config = dict(
    n_layer=14,
    d_model=448,
    n_head=7,
    n_kv_head=7,
    head_dim=64,
    d_mlp=2240,
    vocab_size=9343,
    activation='gelu',
    norm='layernorm',
    norm_place='pre',
    norm_eps=1e-06,
    positions='rope',
    rope_base=10000.0,
    rope_fraction=0.25,
    qk_norm=False,
    attn_scale=0.125,
    bias='all',
    tie_embeddings=False,
    parallel_block=True,
    init='orth',
    init_std_qkv=0.021,
    init_std_o=0.0,
    init_std_up=0.021,
    init_std_down=0.0,
    optimizer='muon_variant',
    lr=0.00206,
    lr_mult_o=2.0,
    lr_mult_down=0.7,
    beta1=0.95,
    lr_head=0.00525,
    grad_clip=1.0,
    warmup_steps=200,
    schedule='wsd',
    decay_fraction=0.747,
    decay_shape='linear',
    final_lr_fraction=0.0,
    batch_tokens=65536,
    seq_len=512,
    doc_mask=False,
    train_tokens=711600000,
    steps=10859,
    dataset='wikipedia_en',
)
Each number is 128 + 24 x the weight over its row's rms, rounded and kept within 0 to 255. Layers, rows and columns count from 0. Numbers have three digits each. The size before them is the row's rms in percent of the matrix's.

# up: layer 11 MLP up, 2240x448, rms 0.192, rows 101-213, columns 168-223
# down: layer 11 MLP down (transposed), 2240x448, rms 0.153, rows 101-212, columns 168-223
up101 099:114102154142163108112103166173136142117146080115143119152150125164133131157098102105125125168153192128176137130159136128138152140145151168172130115133097136108156136068
down101 097:134117094161062144109122120105176125100159149089071117148113124101143132071136111132098132108148113140140149140103138120134171141115125150142154170106128118123117119179
up102 101:083145078140166093134136121188160161111099157096163149124140159151125141102125108149121134141126123138131129116132122144123108123133132165133139064139148109159081166133
down102 105:124165131089119126151090158149131174130134155099108204129110123180126107104133150110115171149105090102131134132131119177156086120097116185119169116095123138149100141127
up103 101:164097152140144115100121084143152131093110128129103113146181121122123118145141154128179131086142101127132163115146157107122093098139128085150124108135120155151152142057
down103 096:113135117127134115137117134114170142131110123105121118105120151142167086164103128145164073122119106100128109153125131123150109137150113128170137123153172138137134218142
up104 100:109167155133089102117168130187151109128142158117153122146105102128172121108129167154130109156116135123106112140170164142092087146166135155113113158135113134142104134138
down104 099:103126128117109145162110123138151159111127102124104127126103165146081173118123133133122095137144078132115108153132113123137135118145129126092144165130144149124159160094
up105 105:117132062149105203146099173123123118118138134157147093126173141115137126154163123162124136173171124136135140117161119160144145088122112135158121128101136124118125112100
down105 100:142129121151141209165093110145165118121133113131149141076131121140171172142138142180099111109123090138161121107130096123104153122106128154098126109135145096090110000151
up106 100:133072085153154129116118098150100137129111162142100153117177096166112128143110119108077114109129099156145107137116115121122115071102144098124142141113145093113195129144
down106 097:160147130096127102105124107147102102093086116114128152140142125156113127127103157092095133120152105086112140142109155100134139132127090124091112119124149121132178133122
up107 101:091125133193114118137117113094076202123157111104115110153130145165113099132154120130104170120125141128139165124110099108168145133153125107167114116188101088113094146099
down107 102:128121099090140136167116135117112118129122134141095130128157145167099119114084138122086145120103126118168110074122089174131129117123089137149099094143108122150108125129
up108 098:143118142105128139111144122149140129105133147164148132101146126158144117163117119149127147105116109117082139131133143127111102126095132125093137120139089144153136108069
down108 097:164145140080107065139112159079181151140151132150117113135084125115113104150137134090145133142138114123130149149097148123102154104138149137122150121126124087116156131144
up109 095:128127131094145145100149106117125116099114142140138100127156161146082179132104113123137106145107132136139117093136126122185095161112104138104145103130118147168146109118
down109 101:125150121125127090168147114081125129142129150106122116116129141128103172154125140077131136140089118107059134122089114080156137111115069092126132135111105121148106119157
up110 105:125129132172149138105117114119121108127152131140180118120187115129106151145154175101166077118140148132111095164148101096133125107130139148106130127127170071129116111106
down110 099:097116154149129208074152148116063118091169149184117109145171110110110154144172177105150107125134082137090137103132110106145161106145145072105118078133137146161101071133
up111 110:135172131151078128109129141099148142144116127112165090113139074115174101099122124133123124111143109154137132126118132152149125128133136173112109120108144091107097100124
down111 112:105114106145108107141048119120108152179129093141120130147116113149124106121180112116117093162115169163131079122111178145152122123130137137118109148131113087141146144145
up112 102:108150120106088104122150092145131117127142105135128125130138126101165161143156161148150119139102127142133122166129116136126075122122070124130081129137147128096153153134
down112 097:105122130103129099144131118103129114136132095145084102119179114150132140112117159135164104149130129120119103142124087114133140141121110131134118136125121093118143162174
up113 100:114171119079125119093108151107094096154116151129107054146110111148152134128113169149189194137176124142157121107179132141103092111094123124119131161107106119164108110152
down113 103:209095134116119123096093101130127141145125212108134154149153126138164119165165127148140131164155083096114157152114159124138121101144134144096113103120147137087109145137
up114 098:120115114115105175141122142148121132137130100139138168122146130120123093115140131155149165143116100070134130142143103130155102145127132158169122086105141121105139109160
down114 099:111125162137123035085154071135154093115143125061134122116098133121147124110159114130137161142158125170135116093128092126135130061135126127113151174098113176116130094122
up115 099:129151106116102123120138115096127073151156123112121161108132060153107114118122135140122147147103147145086131137126152089125171125110136178120135136123095123099116158101
down115 099:154114129121108175121159080154119107129144120128107122126119132100114102175102122090117137131114123136140104165122116120138166144098176119137140163123143159113081170149
up116 101:134097115129134141075121159117095135129147142122136054144094118101145101173135115145135126118148076095118136182129132190123115122090147105122173110120108125166117156161
down116 106:159077132132144183125142150193161153133116116111119112135106128141148115138128146131089109102156098125145143145141095114146143130106137160107133098103125086174110139129
up117 103:107186129100150143120054154132086107109121132097081162129152116134136094121132123130111141080123126137111108079136147119122151094122127130136147132111136163138118120133
down117 101:128170171160116116119136107119123121169138116138167135145119078117110113154100151114098109117155110165153082121161099141113149141094133136072105093095140086135146118172
up118 102:095168156140152151118146113121129118140133171135089141155115115136091139096130160143175166102131146061124111151136148111141135151137109128104130109152127098121099139109
down118 102:137168100170120121139147121086182154114164103129138121155144126139089128149109136121154134152106112073126118105120132103159130120092101140141145126165116145179096155124
up119 096:112140136132162107085116103145129156152087142126129130116100150124100077143126093139128120126108106122130143152165104121112104086163101113121119148121127159153081083167
down119 096:070138089141097130161150139153133158114104110140123125134127162157139128114090119128106120139147153119125121175109115126155146133123150105152136157098115142140106113128
up120 097:118123121186123066127099116144174104107086095090154157142133137164136106140126086133145131131136147153143152095096123135144176142076129134115069113076102138139054123112
down120 096:134138119130153100127127142104126112148122119124120101096146094097110150132162129141081125091113124133140165119165101139109091108151105102199143139157092118157113110143
up121 095:143117142121098166138139133117129109092100134136130105145126131109123083140129152131147106147132103141115158188112111130146127108113084113103141071111140145087132131098
down121 094:101140119143167173136158117109177139114158151120126128127119109174111147146151132144109158142133105122146157077102156126142128114145117154118145150127112116109103130158
up122 102:127132108154114116100103145120125094091146129100151090085121143150092095129092133147124126145087132111139116131102137135153130128159102151146132133125167125109107123086
down122 105:138152143112098066131110120099119101116131137138161093097100118156094174119107165128103111151100125129165153115128143108122118120111157082160103120136121139149124157094
up123 096:095123131168164115085117171126110120177103096201112137110154158143146101132154110165134118137107086131133163109142151116122137124159132150143073119123135105142123128105
down123 104:087112119121134138132118114120153121132114144131125163116169123128134088164140120131124169105172129074121126127156132124138205117141157142143136138114161126127119151171
up124 108:139093109106111159176158139094130133086133131100100157114111142137176140102155151155153159175143101143097124159143115115114083141087132136122116146106156120153116149128
down124 115:112134105142119105139100133151121151136143144103143130129122100126130173164145148189146176186135132137163134125096135169123124093126137128135092126144138138126118145143
up125 101:143140149139125143087143117105129135124084127135100149102108121111078107165121159158088166117091123103117134130170171133135152107149090164106156127150108111128104153130
down125 104:175128097110121121147126169108152121111126089101092119124138112135109103087136141138132118112175129115130122126130151117126146071129137154159104093118195122111141190116
up126 103:120090127089173149129086131142134129153101113149120136096134126214134199165122139106115130159131126145181134127114108159156113088094165170131133127131111058138085118083
down126 099:113111132092114104102130103138108092123200143116173186154165159145136174156118075119129090161106137168102138114152128144143108129107176097158123143112123144099133112102
up127 100:123139131162118179115106079169111080138130160156104091111093138145109140167085106111153115119139170098128121140075140106142117109084143101114134130131133144144117130152
down127 097:121136140119135107128121081144147121136082177126109093146149131123130137113136106127110120110160145128128123115125130122123136149166153131118105142172125120160130122152
up128 105:134100156113112114130104190131108121158101159094128129106143140086153143130114171128091084128128115130144097118161104131124043105140093151110109142177142090154093102111
down128 109:138157168132146114145147118125097147140116106164110111119119153066132119071137127145106163135146113145158120142138129116105135167122127097099145115110110114123135111156
up129 095:116164101148113133127150132096090075114093167121083150106126123126139125109116102115124141067137097195145149128131114082123143107144137111102134115148154117135117109094
down129 100:135103135134136165156181101130090128141123106096130173163160142093145141137101084159140117112133109138175131093117162178118142129132157130098107162135118128141116120129
up130 098:116139156117103104153179156110137122149134149158122154151124107156117120102126140127159152162141099159127142073130138108112175136137127110118145144110130143176112064123
down130 089:151136100130134062113137158076142157097135104109110133093152158077138181107088139162093125138097128140144126162110137094144168141123128160128160129112144142119117105100
up131 098:118147143131150125173125125122162130136134118138164125116134097177162130115141105166162114092098050116137109119132097109110140121152121153118102143102107124132112156143
down131 099:108126184101127155124155154168137139123097111159107129160124071102155119144139081163136116151123139133096115156115120126112133146115138171151074134106151160113140135127
up132 095:147130152102169085108136139125125094093119097109076163167131115117133140155109115143106133104136133105104088135126117107153142126131122141110192114150124141166121117089
down132 096:137084137118128096170154061117141131140132140068156124091176124088112095107120117141127113160114110094150120154135059116090109140093050123101115133126139137127125162146
up133 102:105124110115096131133104162101127118125113087145086150196134172168150108121144115135132147117128130129132145103126099168169128140100120159104112111103151174145124160129
down133 103:114119127075172098110107114149096109139100104122151124111132121127097118093134088142115176148123153120135135106084125076127161116164097130136150129169100145149157110190
up134 095:139131194121143079129124145155146147129132123107118128129117137138120155116111090132125144129110132117112142090099132129163157152114095143126120192069136127131150116118
down134 093:161128112116131140143085092115111124147154092158150130120192143122133138163096153133150151113117160118141144149154125130158131116140130130073196137165126149119128151162
up135 097:147122137107151166127127136152142147109101154137091132103119150091123138168109143148132103158143149170098136088123141111081146165101144133113103133155107112120104142112
down135 094:141151117172137115097125152138107133162128142133123150129121080139130122101152158127124121114177168118159121115124104144155121120141113122085165136103123116085103100152
up136 098:113137103147142155114141131125122125116140096119118171149095136126122119121131144112144143160188135124122106120105127106171065115126176132109114154141112084113148101150
down136 094:125138111122124136157113120096095132129157150104161172149174097123138150117093121117137119110126145134145168150092135146140144116153081113129109118159120115135113011136
up137 103:122120119138111108133066193094154094114143139118132142130117141131165123108153140138129123107145074111137113135133113129101138146113117132142104133111154082172112142114
down137 099:094143140132149142142162118110142140060177133126137136129102120165089100097106102154115145123120153103101084156113130122151160105184139155137123112126139195121132122120
up138 102:147157132082149137122151131105151127104107109170104109113129109148175094076118140122126180111133103123108126128089091114147111139117146092124152133136128147149140148108
down138 105:126130134143091145137103075130126121106133153170137171136095141114079175139129104089128097137114138139129092115105108156095139168098106148125174157160142138099165189129
up139 101:155110177074109139169085135153093121139129142095127089151158148098094162131098145135096138128091113089150127119137128105139146090137132171083091105115115106113143144145
down139 104:121091142105195135135141166101092143161141134142144140094129131113116163154147123129105072114106170145160128145141126147092113126103117164116128118130097119096124121157
up140 096:105126147148087149132126151154117074145128104106106127090122102105093137144131162113174152099122172107116127109113158090150186120131126127134153161126132121143146113115
down140 093:156100088151115146101147149145166130099099139126139152150116128173156130136100151120111136111160128122154135106125122112121139101126122172141091108158143150148115100140
up141 096:119119135129077142150104150105128146091107141128148168153141115170115177156100104161128143134094102146147150152121089135102082108109126109108161169122137121151133148130
down141 098:128156102119138120149132115150153098114112172143107128079119134123116114179098090104143115144166161136114102098116130091144136126110134151165148176085116157116118153124
up142 098:104118184110116073106117180141130079081090141143150104131150162137117125081079178101124134135101094094149097143088123138119107166136129120111128126151087151140158106100
down142 094:146100062132128128125138133101132117137147080099141121105101143132132163112193093172152108114133164138148132145151121144131166123094129119140151141121128101113090154165
up143 090:125100094133184123086132100137141142120110158111070125103113108136122131108148109131150118103126137140102166125120093134146108141151107092135142135119096135155153213086
down143 087:159119119121152120142156129113150122132122119151128097125152127107116135113127090107120173131117150100120108125131147129082103151129111112174100151145117102125087191144
up144 095:145119138126195157101099129128116095135099204106154120156101119106090077127126154114118130113153111104112136129113140075137153095136165123138114138156138119129134129149
down144 092:141146139155120163163116105107094170120174130108118144101130094121139125123139145160096154151167114114126140132162106126121135142105125168093110137104108161107149129122
up145 099:116130105120104102126112119100122132150085119146093163110164091174132101143088087118096130098142126103093174121155090136134107113141097102152110089154110150121138149149
down145 098:089143076135129116174137145097137164108112119108119163173147112183143158097174147117140124109162083078130116166136135143109155152095133119147112110113156163182111138156
up146 102:136113138133085110142121106137143145129099128119112109162106079118146165142114135126123095084141123102127096111124118100111131117167147113106102152107120166075082131149
down146 097:146131111122131085140084102129156142145154202133095143128140117181129140107137095091143127136149132151102127171094110131098145115121143145130080116128114125128141122163
up147 098:126123108117160094155139115122127130103114164109124154097130147146159160121093145107123079101125118122131161163150111150121156124171125125106136131128154102161153119131
down147 102:125099133133113094091100122179131137163109134099158134087118109128125130118175164172146165169086133130145136107131161102116151123081135099109173102104155164082141133117
up148 106:146143140085145141123118143148137085161147099097137156142116119147151083091108135117139143131172123139153144148091114113151132147163116102129127104131136132138136156118
down148 106:111179149134112147145134130141142106098133185116114137148104146109104100069152086187135137059130087128068123128091101134139154154117120108111117144163107139090114147144
up149 102:157127148163128133145137139135144161130103104187171194108136140131115121133128114162132127129106149136134122149126133176153169165160132151114127061141126080111159161113
down149 104:150142160138118152129063100093104143129143093150129170151133134119126094175129129119146069110208123149135130115110112116150137100141099134119188124128126104112103103147
up150 096:136162142121147125123117109122112126126156125127170120155078159104131059208133145127108177128139137139122139096079076105136123165095072105165120132136108139147147143089
down150 095:117138118137138097153144135072119130157106084132142115125117140109123146119084156129110157145140088099114116196102153161134102119127164159119167150143119121115144113091
up151 100:108147155119139112128122119078115134141133141136132129087143174115147149158125139124170135117115083063101106138070142137140169135169093135137146116109112138119130155117
down151 094:126146106140126132176148145174108126155149134105147145095123148126137113159125100110114153130102138137139154150141171149146133122108129119143162147092168095117115177112
up152 093:150105170115067150118105132104128125091101111122174138126151111157135147149124143126139106157168106089132137109104159125099118124144112187081146161138141121146091131188
down152 104:136143128081147130166136112089132139106131149125127112133146162144088116126104110151137175121133094134112148094108077138131113103141167087106099132129131151146091147142
up153 100:129151124108116141076109129122129133115153128138166128134119105139131109134133148126147131155129086152146108131149118112124130154093063073155143163141140131071111146082
down153 096:162132163082166156140151138131123110127116125130131136125170132125133114117119110150135131093059133148164116103159087203148099119143107126107144135118153155140163183112
up154 098:140100086113109132092136130095089119122170146120145113133148151145102110138128105108151138146093123115127160147146138122126174156104106147137165138134119156107142156129
down154 100:078100131117145139071155126130125116166085130142141119069149143192145121126112139109149166132156142126126145156139134104097138159117153128107129123118161151133139181134
up155 102:128092124124159133076127119110143131095148150111117146108122131133151150078104130081164083124133127089172108164122118109117133153164104119078152121100115097115163136141
down155 099:140113101117125064090111139168109155141142128101142145102165143104110116133147162110155079127116109159130138134161095140113135091131107129079133085090138125095150105152
up156 098:118150148127097169134120164115138137138126130135145203132123142132129133136127131138157136179154127142165163143155173190129174153157129128134119115132115116134121088108
down156 098:109153126118142127135151128155122121146115149132125126133120141113103125151150133115151108122141106140113150108112105105159108107121152182142125145137134105142154082159
up157 093:138132183121111117131130154158105132124125122096126153100132134098113108156122133164106139114124126104104106144147084149128161163154175128128128164117128129165111102116
down157 098:221113093146127101134146145121123145160088119172109127160106154112112123109126090128133120105138160122176177142120116105174143168157161104163103117150129079128114161133
up158 103:054092134134143104144159109137111167109093144119118138131121154161192091109092133080103137108179092130131083111111148126104116100148137123135154147119116133157125144116
down158 099:121122165140105139155147129118150140121134113138145138136128115149109124077144097117127151125138137157154135149109152117154164095115112112159128131169160133108105159135
up159 100:127124081146108132107114134131126190151113111130135117123095162161125112153094146104092106113136119129192137134115118144130109119111137162168145115098116090093111127172
down159 099:126178143111201105092128169106133160105166138115109105150117060130130098103113144136114118136136129113129138144132119132123117133113105138128128086142115148139136149142
up160 099:120102131078114130138124139114103116109117134105168134168110126107141138136099125140127186121112139105158149142141171114116117139140125131096147147131129101154121149106
down160 098:127101158148106161135106105109184119135157109104099116102081120094141155146131141134158121094087122068126128121163136117108122128141126147147154168179127154127111179145
up161 102:132171141093105135166133126153093132114106189127135164108106143168173114131119109127120102123155121112149127122145128118128113129095115158138133106113156118149144147138
down161 102:121131164125128129157119138132114149127126091141152125114118180116105142141136133135136118151105128141116136101137125149174097122136166111099103130153102122118096068136
up162 095:139108131165157120104083115141143127114162121125169151135184171155103103145128131161125136152113126162171124105128190145156183104127134138183090119148110126128106136109
down162 102:089106109118103089166119113068113129141110128125112103112109147124101163120146149105170114143122122124099110163130134154069156112110149127117141074122152133125163098142
up163 096:130137129142127134143107099099158112085140130141127142107125149105106114132132161139103126139110156151124107149085095130124104163136152156163118109124160137132125164131
down163 094:159154160114119116149117177157164100128092126132150126180108104104143099131168103149135079157126084129129102131127133132115116098116136104110088137128104170098121190109
up164 103:111157126129102157137136106139084104158111106128119098173162122083138143137112097116148124119145189132151153108142129114136105108095118127113109108147151113153132100113
down164 102:140134114146106129135158163153122092100134114155149146137146158125127125178131089144115128181133099112080125146140141118161104113132144133100161129137171114149133076126
up165 100:097116132125094131117094140119122115137123106131139140150125126138074083140137092119103119114084104142129121066180140142115062084129120141151168125117117128136128151168
down165 100:118120069130124120097121143133107148124090136091123113123150110129169138134116077153119124131144121137134118107155154150135126138136137173160095168147129138139123148146
up166 096:150140131129143138173135117119129112140145116148121159148148108137147136164112082085130150135117131143131167127150167121153160075110152144102106109096148120097155127091
down166 096:115151106097164144143105120112146127146102120124081108139143070105157096173124111122117123073106141116155131122123128153090122138140179139132096127145116113124128059141
up167 103:131145151139148097113150135171146097142151160152137119166071160140161144087141110143129134112127117117145127183124148084137130123130119111151139152113191141121102085150
down167 113:113143126151128086078108134153107103160134100134079138127096186156112128103099158157115156119115106135169142147097157182102126111084097146147141140128129171123091108105
up168 101:126125137159158125150065124161145120111149120103117158094103139127084154127103108117115146099136161116176139131156114125098133149125133113146132162142159139082116133163
down168 100:140122158141101150126127139150186138152109150118090089139114115107114143166155166124142133163128136097089104138147148128092128129127118112123145112063113106161121141148
up169 096:163107102107148125065104110148149143129108146080121113148131096103172153112128144117138134096107109122149129117145136127178120135092116135128109122135120142065123089128
down169 099:067156173140141125178126091110137154132127125138110095132148158142167115157126151123151143117132140091091148170096126178077166155147156147152156134128132151118144099089
up170 098:119155136155085136103141128125118123142136154111107172156139120123121114134125148151147162141134109165130156171112135110123101141157154127169124139142074112085143112141
down170 100:128105131062102150173140125122129115106110102182116103107127143103096124123151107178105139120120090093079126116137092137105152130144155113140124125121142171131128152109
up171 105:158155161147150127125139105134153103130111108137120110153151119172130177151118171165145147093155147128125128117181121155138132129165125124107112086131125071098109153114
down171 103:119139137132163143154122118105139153162151120085150134133092118116097130124120130145179088173159137187140091118144109143106145103077153081129147133155119168154096138100
up172 100:195114151137115131167151154137135143111172088151092151129156122139121149103131142145121123111152127121096150119149175103135118152105180105094102119088117157120112124111
down172 096:118104113096105112109155085137098142136101131111127187150119105097138142144123118159104160122139122092163121110135164182099123129107127167109158085113122134111174130095
up173 096:177128120134153121088085137111093128167139129128137138115171098117103152103120089106106116156076146112119137147082110132147140103124092154163118144109132122073143172126
down173 094:119148121130081105124129131163103143170107160142148133097171134139129171112136173097129118096132131113147118144121120124108123121127131117169104118057146132155153154138
up174 099:148095106117125145127133115147154126135125117150105088116124146152118152147151100153165109160160116175090134120132142147143144106068158135168115176132110108147120149104
down174 101:134134138159137131166139184134166076128125144107130131113146099109110160086126165145111129141146143095162099145131135150091088144135110114141185163139102135122111132134
up175 101:144143142122146158102100092121126159118143129119138115108149100169120145124082111158142154079112059091139147127065094165125130117119119169116142136134149122134147139137
down175 102:129085092094129136127117117119097139146124119114140127098127136103163165123134159129120105127127111161099098165123166146107110123120083153146152162122116112158105108120
up176 094:166097137146128132102101143121092118091133137107114093112153095133136151121109113136121142136130140110119135136150108130115162150133115111155100126151115103148131138127
down176 094:094160140149120156106105176101151145118163155133112099106088128112161134166132141122089126121135113097147152161101133121138176151145125159101127130126129122143127092151
up177 096:111134105186129129134137144126144133069114113148123102137111107108125146133179142109104102193117112106145093123155151120144072137087105094109157126148100153157139183137
down177 101:149180135116154114117162138151132136155109131094126142144153101135121097134084181137111134138177136117129183114117131093114144082145149171136126149117126108097146114130
up178 107:103120089125155133120146103164121155154121118118105137150121122124147082128097151149131127162151184131156091094119130154154122111178128101102136134166113153135081083159
down178 109:129104149091152120114099159125121097098112179105163106145122193132138134089172140113091087109091158119106151108137101154129127155139140115131148092158119169121094093068
up179 105:160142118127121132090144069169130115121122106130148130149133143145090108113142165111166106141132144112139128102080147130076113123137120177130137121098126152147155119109
down179 114:117109112129094175118100111118161132095150088126140129084149136131131156109144135119136122098161083123115124094135131124090133131117168175121067171169154134126144152105
up180 101:117122143124181130138120146125129109131166161095169175128123138189136162159106105146156162139126117106105125119152117105111109131094086141146126150149119115140111121121
down180 094:081111090176101092157090149125079160152113127120144160116152183168119161103149129160126126116117114153120115141098156138115111141090106173120159103116099137181127141156
up181 099:141143097112111141118154122137155141135111142145151150101161120091128139153095124117163112158118151122145155149162155125142138147103153121110148116131127118114118108120
down181 098:101153157114148162147148138129134119157149120129141127120134128139127111141139103160132154116117127147094140100113138143120109126138116131142133140103133097136122005129
up182 105:099144145098151142108111121133132120123145145100096156160126132188103169153107122131122113144142167150129127147140128102094141141127117148161135125134132063154138152154
down182 102:114109132109148135151130151108089098103074163120184103135099128134122135177084124120139132122114130137124133126153106108104153130127090133130145140107138145073112158154
up183 093:080131086141109117127147085106125135125078104110154129156103145110114120135115127124112088129164097142093134100162162099158111134089121118147162106093137135109114142125
down183 106:128118102148144127158113177156127127155093098102116207130105077105119109183137135154099164131133123140108136172151130130174084120102177128149143108115171151142115165106
up184 103:124143118136120119152191115117129156150117156130129121107139142158126122132113093145104143119104153131142166118174135129121128075134168117104112102079126087130124125074
down184 103:133091098113094159106098074115107111120144168122137139174156082110119136151116116146135160114113147115121111121114088135099166102124164122119127125102122101160124104136
up185 096:143143156140137161113157137135138157121172080169115175159145150134102104114127154100157137170131133099155095103124115109112138103137089092135131147111140114139132144099
down185 103:141085097124145142147134116154097132073112108121124142112125152138130137143141124136088158125123169142161087129098118084145128098156161082122160149115106093153142112108
up186 098:089162074111136139141108135164139145148094124143121131128176127122123111152145129118103127162130139102123139104121111146073100105164138159090117129201137134140131126119
down186 102:127070143126114103136187110117155128098131152102123137148156089131122166127125155166126127127125117121125127142123144124107098144123179138128113135106093096121079145128
up187 096:116178104116170075160142119100139161153084122091158139139138152141122146162122130121171183150111159126108111117113099153141171152132113074141153146075100127141141148140
down187 093:145128126169123093139116090102099096109103165134137127100127134156163146126113159124113126134118127111130136162106135135136091134070156101137113127161086192127142109123
up188 101:116158105123102133118128124091126139160164170122144097124097098098142122136131132154118139148112151121157106165116144124125136107134141127159163149143139148103143108132
down188 095:137129104134107100110157144096093109121122092125107106114112134116063110158136107168108099103127076124109114153164082105133126074135128128120158127158123158133161159109
up189 099:092144073143119134106117149177115107127110113170116091133136128127095138147146128119091132125112121142143121110114101114106129103132104150126126109104109145133140166075
down189 108:138155127145104105108117113129130089125154089113140125087127130158095166155104116098121111113116130168147088086130108156072115110143170136103127158156172129138138132134
up190 100:103152119112137126114138197149153142155136132083092136087147152136152166133114130122194152109177106166104098107117138146135114112094067154091117155150118136132118145097
down190 105:088139140133147114118109081136125135115139136110133123082097189128121159158137156120147154128107118107145175143105135185158143135130102167111145111114163134109153136136
up191 094:120115141079125119097166149095101172110081115117107134126113114135125127151126132114130098169133122111115088125134144130106154099127117135113090140112138145159086124087
down191 095:131120125131097155124074131170141120113128131111124133123155132173124100074163146153108146133161147131101158120123123144140137109158129109134132112145143122149149112127
up192 098:121109105123152117107104102144130109133149081125123143087129110125147103163096146107142093110169092106059136106152136147130162135125132126123178115143141122146133093111
down192 093:119119126137136138127147119150141123110156138074107110116172144152139142132122127107117128149144114158132127156127113125117120096145134166143140118117142131114118150132
up193 096:112141111162122175133140130142123152132134114148135152130107147159118103110132091118100138137173120077137154145089115120147162107150174146133125066139095154119112106127
down193 096:133154104112159096079122118133143110083123123115148116174135136117124136115144116154132098112103125175146092158096109159126166109113104161143148124147141123153148000136
up194 098:127110139155134095120112121155098132148085138125164106081110138117134149163124110122115160152115115115124119155122146113132185115166122119117148122150139078111147153138
down194 098:136107121147145099118152167189119098104129143116111135144101120129111127170152105162110101153085157142122186083148115141135160103105156103140129122143140184159158120099
up195 108:156137162142134125110123124129148119165143121160121073146145097090147132137138140200121114148125149138082112106124140128093160069105132151121155124102082114129142172128
down195 105:125137119154116117088120135099128101119128120102088165137101131140134168137131146155108160137138112096103120132124109120143133141116102166086121123117124140128151151134
up196 102:147128141139120116072124124131136101155100129135140112125108150132108146092105119182137167102135110139164184121131181120156153133192144127114146109122128095118096136113
down196 104:116129152142159135117095165168113149132131100133117142149150122113141137143105141125131157121082183106147113160114182137102124133118097125110095118114067104135129117119
up197 098:123170108117083134139109176138127155127078130127141163151172130108123086139136117112079122122092122122179107123131126098109113078140117143149168102124156128110129146151
down197 102:139147172121120141108120131067177143116175141148084111120106102114102124158111117149101125147113143155077134120119159131133110140166124121164130135147136118123107152129
up198 101:110105143105106130146131093033154115112096148142095076128150124150108090140146178102126170129124169114094137118111151101101105121123127123128126094122153122124178127124
down198 099:117119110118131157116114139146112117136095120123149136145079060149122100113144101131139106145090149123143151165091135101120122119127145144148128100146070149145110115120
up199 099:144135121106135143103132091153158147135156135141128107173120126143106146157150135132108114112161187086115130096175091162157139101165083120126204137091129092101136087098
down199 097:083151133145149136107092159099137167194095120154124135116115155071090113124136144116107134149137132106143125149173135136148133137109125096097104131100162153125127107063
up200 106:152149132141168110070074124147115113153080101162145143112078090101074090125114157112140122140125132113136148140126162092162139114121144110164092146142150165121150136139
down200 102:125107165126162103136107119109078081100126126127145153129152112117116095156093119160135120098122128160120150139154181118157105163131149119100131126108173079092115121110
up201 100:143120117110152129197136144133123148131147061173130116126153108144095131120120138091173106144130155122177121131108121106120114109064212143108154102136117088119116139154
down201 098:191138121144132157142143081139113106114170146102104124135096143092149104119092119142123095093141141131140127170147078099152138113086149134140145101104143094149173118170
up202 099:083089078119165126145188108128132119062093159172106110178144089123088073143104131087121135108106153118116128148126110176136118173122098150139157093139113138086111129111
down202 095:145187134149139135130127098108136133086137118135163153155073183131131152105115121119126119095175132119114088159123137072109147135114106133124092177127117138122105155154
up203 093:107089147134128150135102174120087156090123104112151132134094086122105146132121135127181121171100106170114128121153126187142145106148101133134074163119131115135101189148
down203 090:120139158114131119124115130104120130104077114149152094095130107106089128134126134128103115174088115105138075165102135174137113153111116138122175110130148131127135132129
up204 095:160110159147120142118096133108113128114132082161164093128122134113146050120137140156159150148149103080120074135148190163091160144136181144101141134117145197132132083117
down204 095:112075145099142124116138139140137120133159128122110099126169135152139137111095122151092122106148144190154120146166130120160174111160141109141106126145117082145128185123
up205 101:127144119136137124133095149118130138139119119109134104129132135103106141120124150103138156147146115156143127104137137162100153138143175115109133108125175159143147150126
down205 104:123117151158140149135148127140140145133130154148086162156129162111141114101139105130126110148163109128141174112113106143128142111118169126132116158116140153093149166124
up206 093:113100097131114148128076187141139108125185108091149115113125109101094106126140123136118127117139088131161106117097168124119166108148101097095099128099155129169125152137
down206 093:128173111113090096081085132101106198135162143182158117063119140095105152160138120112122144080129150057098151160176156130090129143122132180136132091126120147114100126121
up207 098:134102127093121103111129108100105153173106124094119123136113135120119104068134165139103139160124092093139121131158148120145179142135120124126132109144115157166121138113
down207 100:138126158105140135151090135151162107135137153121079148129144110119134184099113135130123170111190117173177129125146121127098127157103116156148134147154111106145125118106
up208 101:154191151148138145115124171148125086114138127140130100103142146117121113103093150142136114134121106181134066097145128117116146114167126106143127104099130096130103136130
down208 097:120133121193111163138138119113101120156111112115109111087122123155096091119128143157118100139066138110071158101146150147104119118161113144114139175137140168120154102108
up209 100:092126189137127120121133142131184112167149157144114124127111109125081134128154125165119131162138148133157129140123125130140158126140152114102155123151138124138153114121
down209 095:114164105096121128097116131128131118149131097139140136177148103189132097156089146111112118173148165129089117109113124136156138129129113119149132127098118134154136122173
up210 097:151100158158155122103118138148101129094142100117155038095150179109133063139124104122156128150146081131140162113112182117090120093134140082165162123071126154144151142120
down210 099:075138104108131165153133137138162140105170131104138180118126081094168144137146148108125166087109121134119167140149108144164134110105100121117153145107113114152111184137
up211 097:120146130081123140149126171088082098118122137136064136142136126123049115134084134143121116129144159151131128168147102169110109125126120172111088144123085144133121145094
down211 097:135133141136084129120124089194146106151143125120163143108127139152130151136129136113115130110122121130133129119121139099113094123144101150132153136121128133181183064085
up212 099:135092106125126138137112093128117171118114110129127169140155068153099092135143135131112144156137124143109156113133156107113142104124112142139112177116144129118147137110
down212 097:111128124134154139136140102108121116153121175133128179147117114117122145135148167148117106133161097111130105087117118136060112091142141084127111187116140138120183125146
up213 099:143117144129114155157107138159120125103099134086097152134133132138126137135097077147122118151152164116142136142140130121155149123152163156119125141146126183133127133162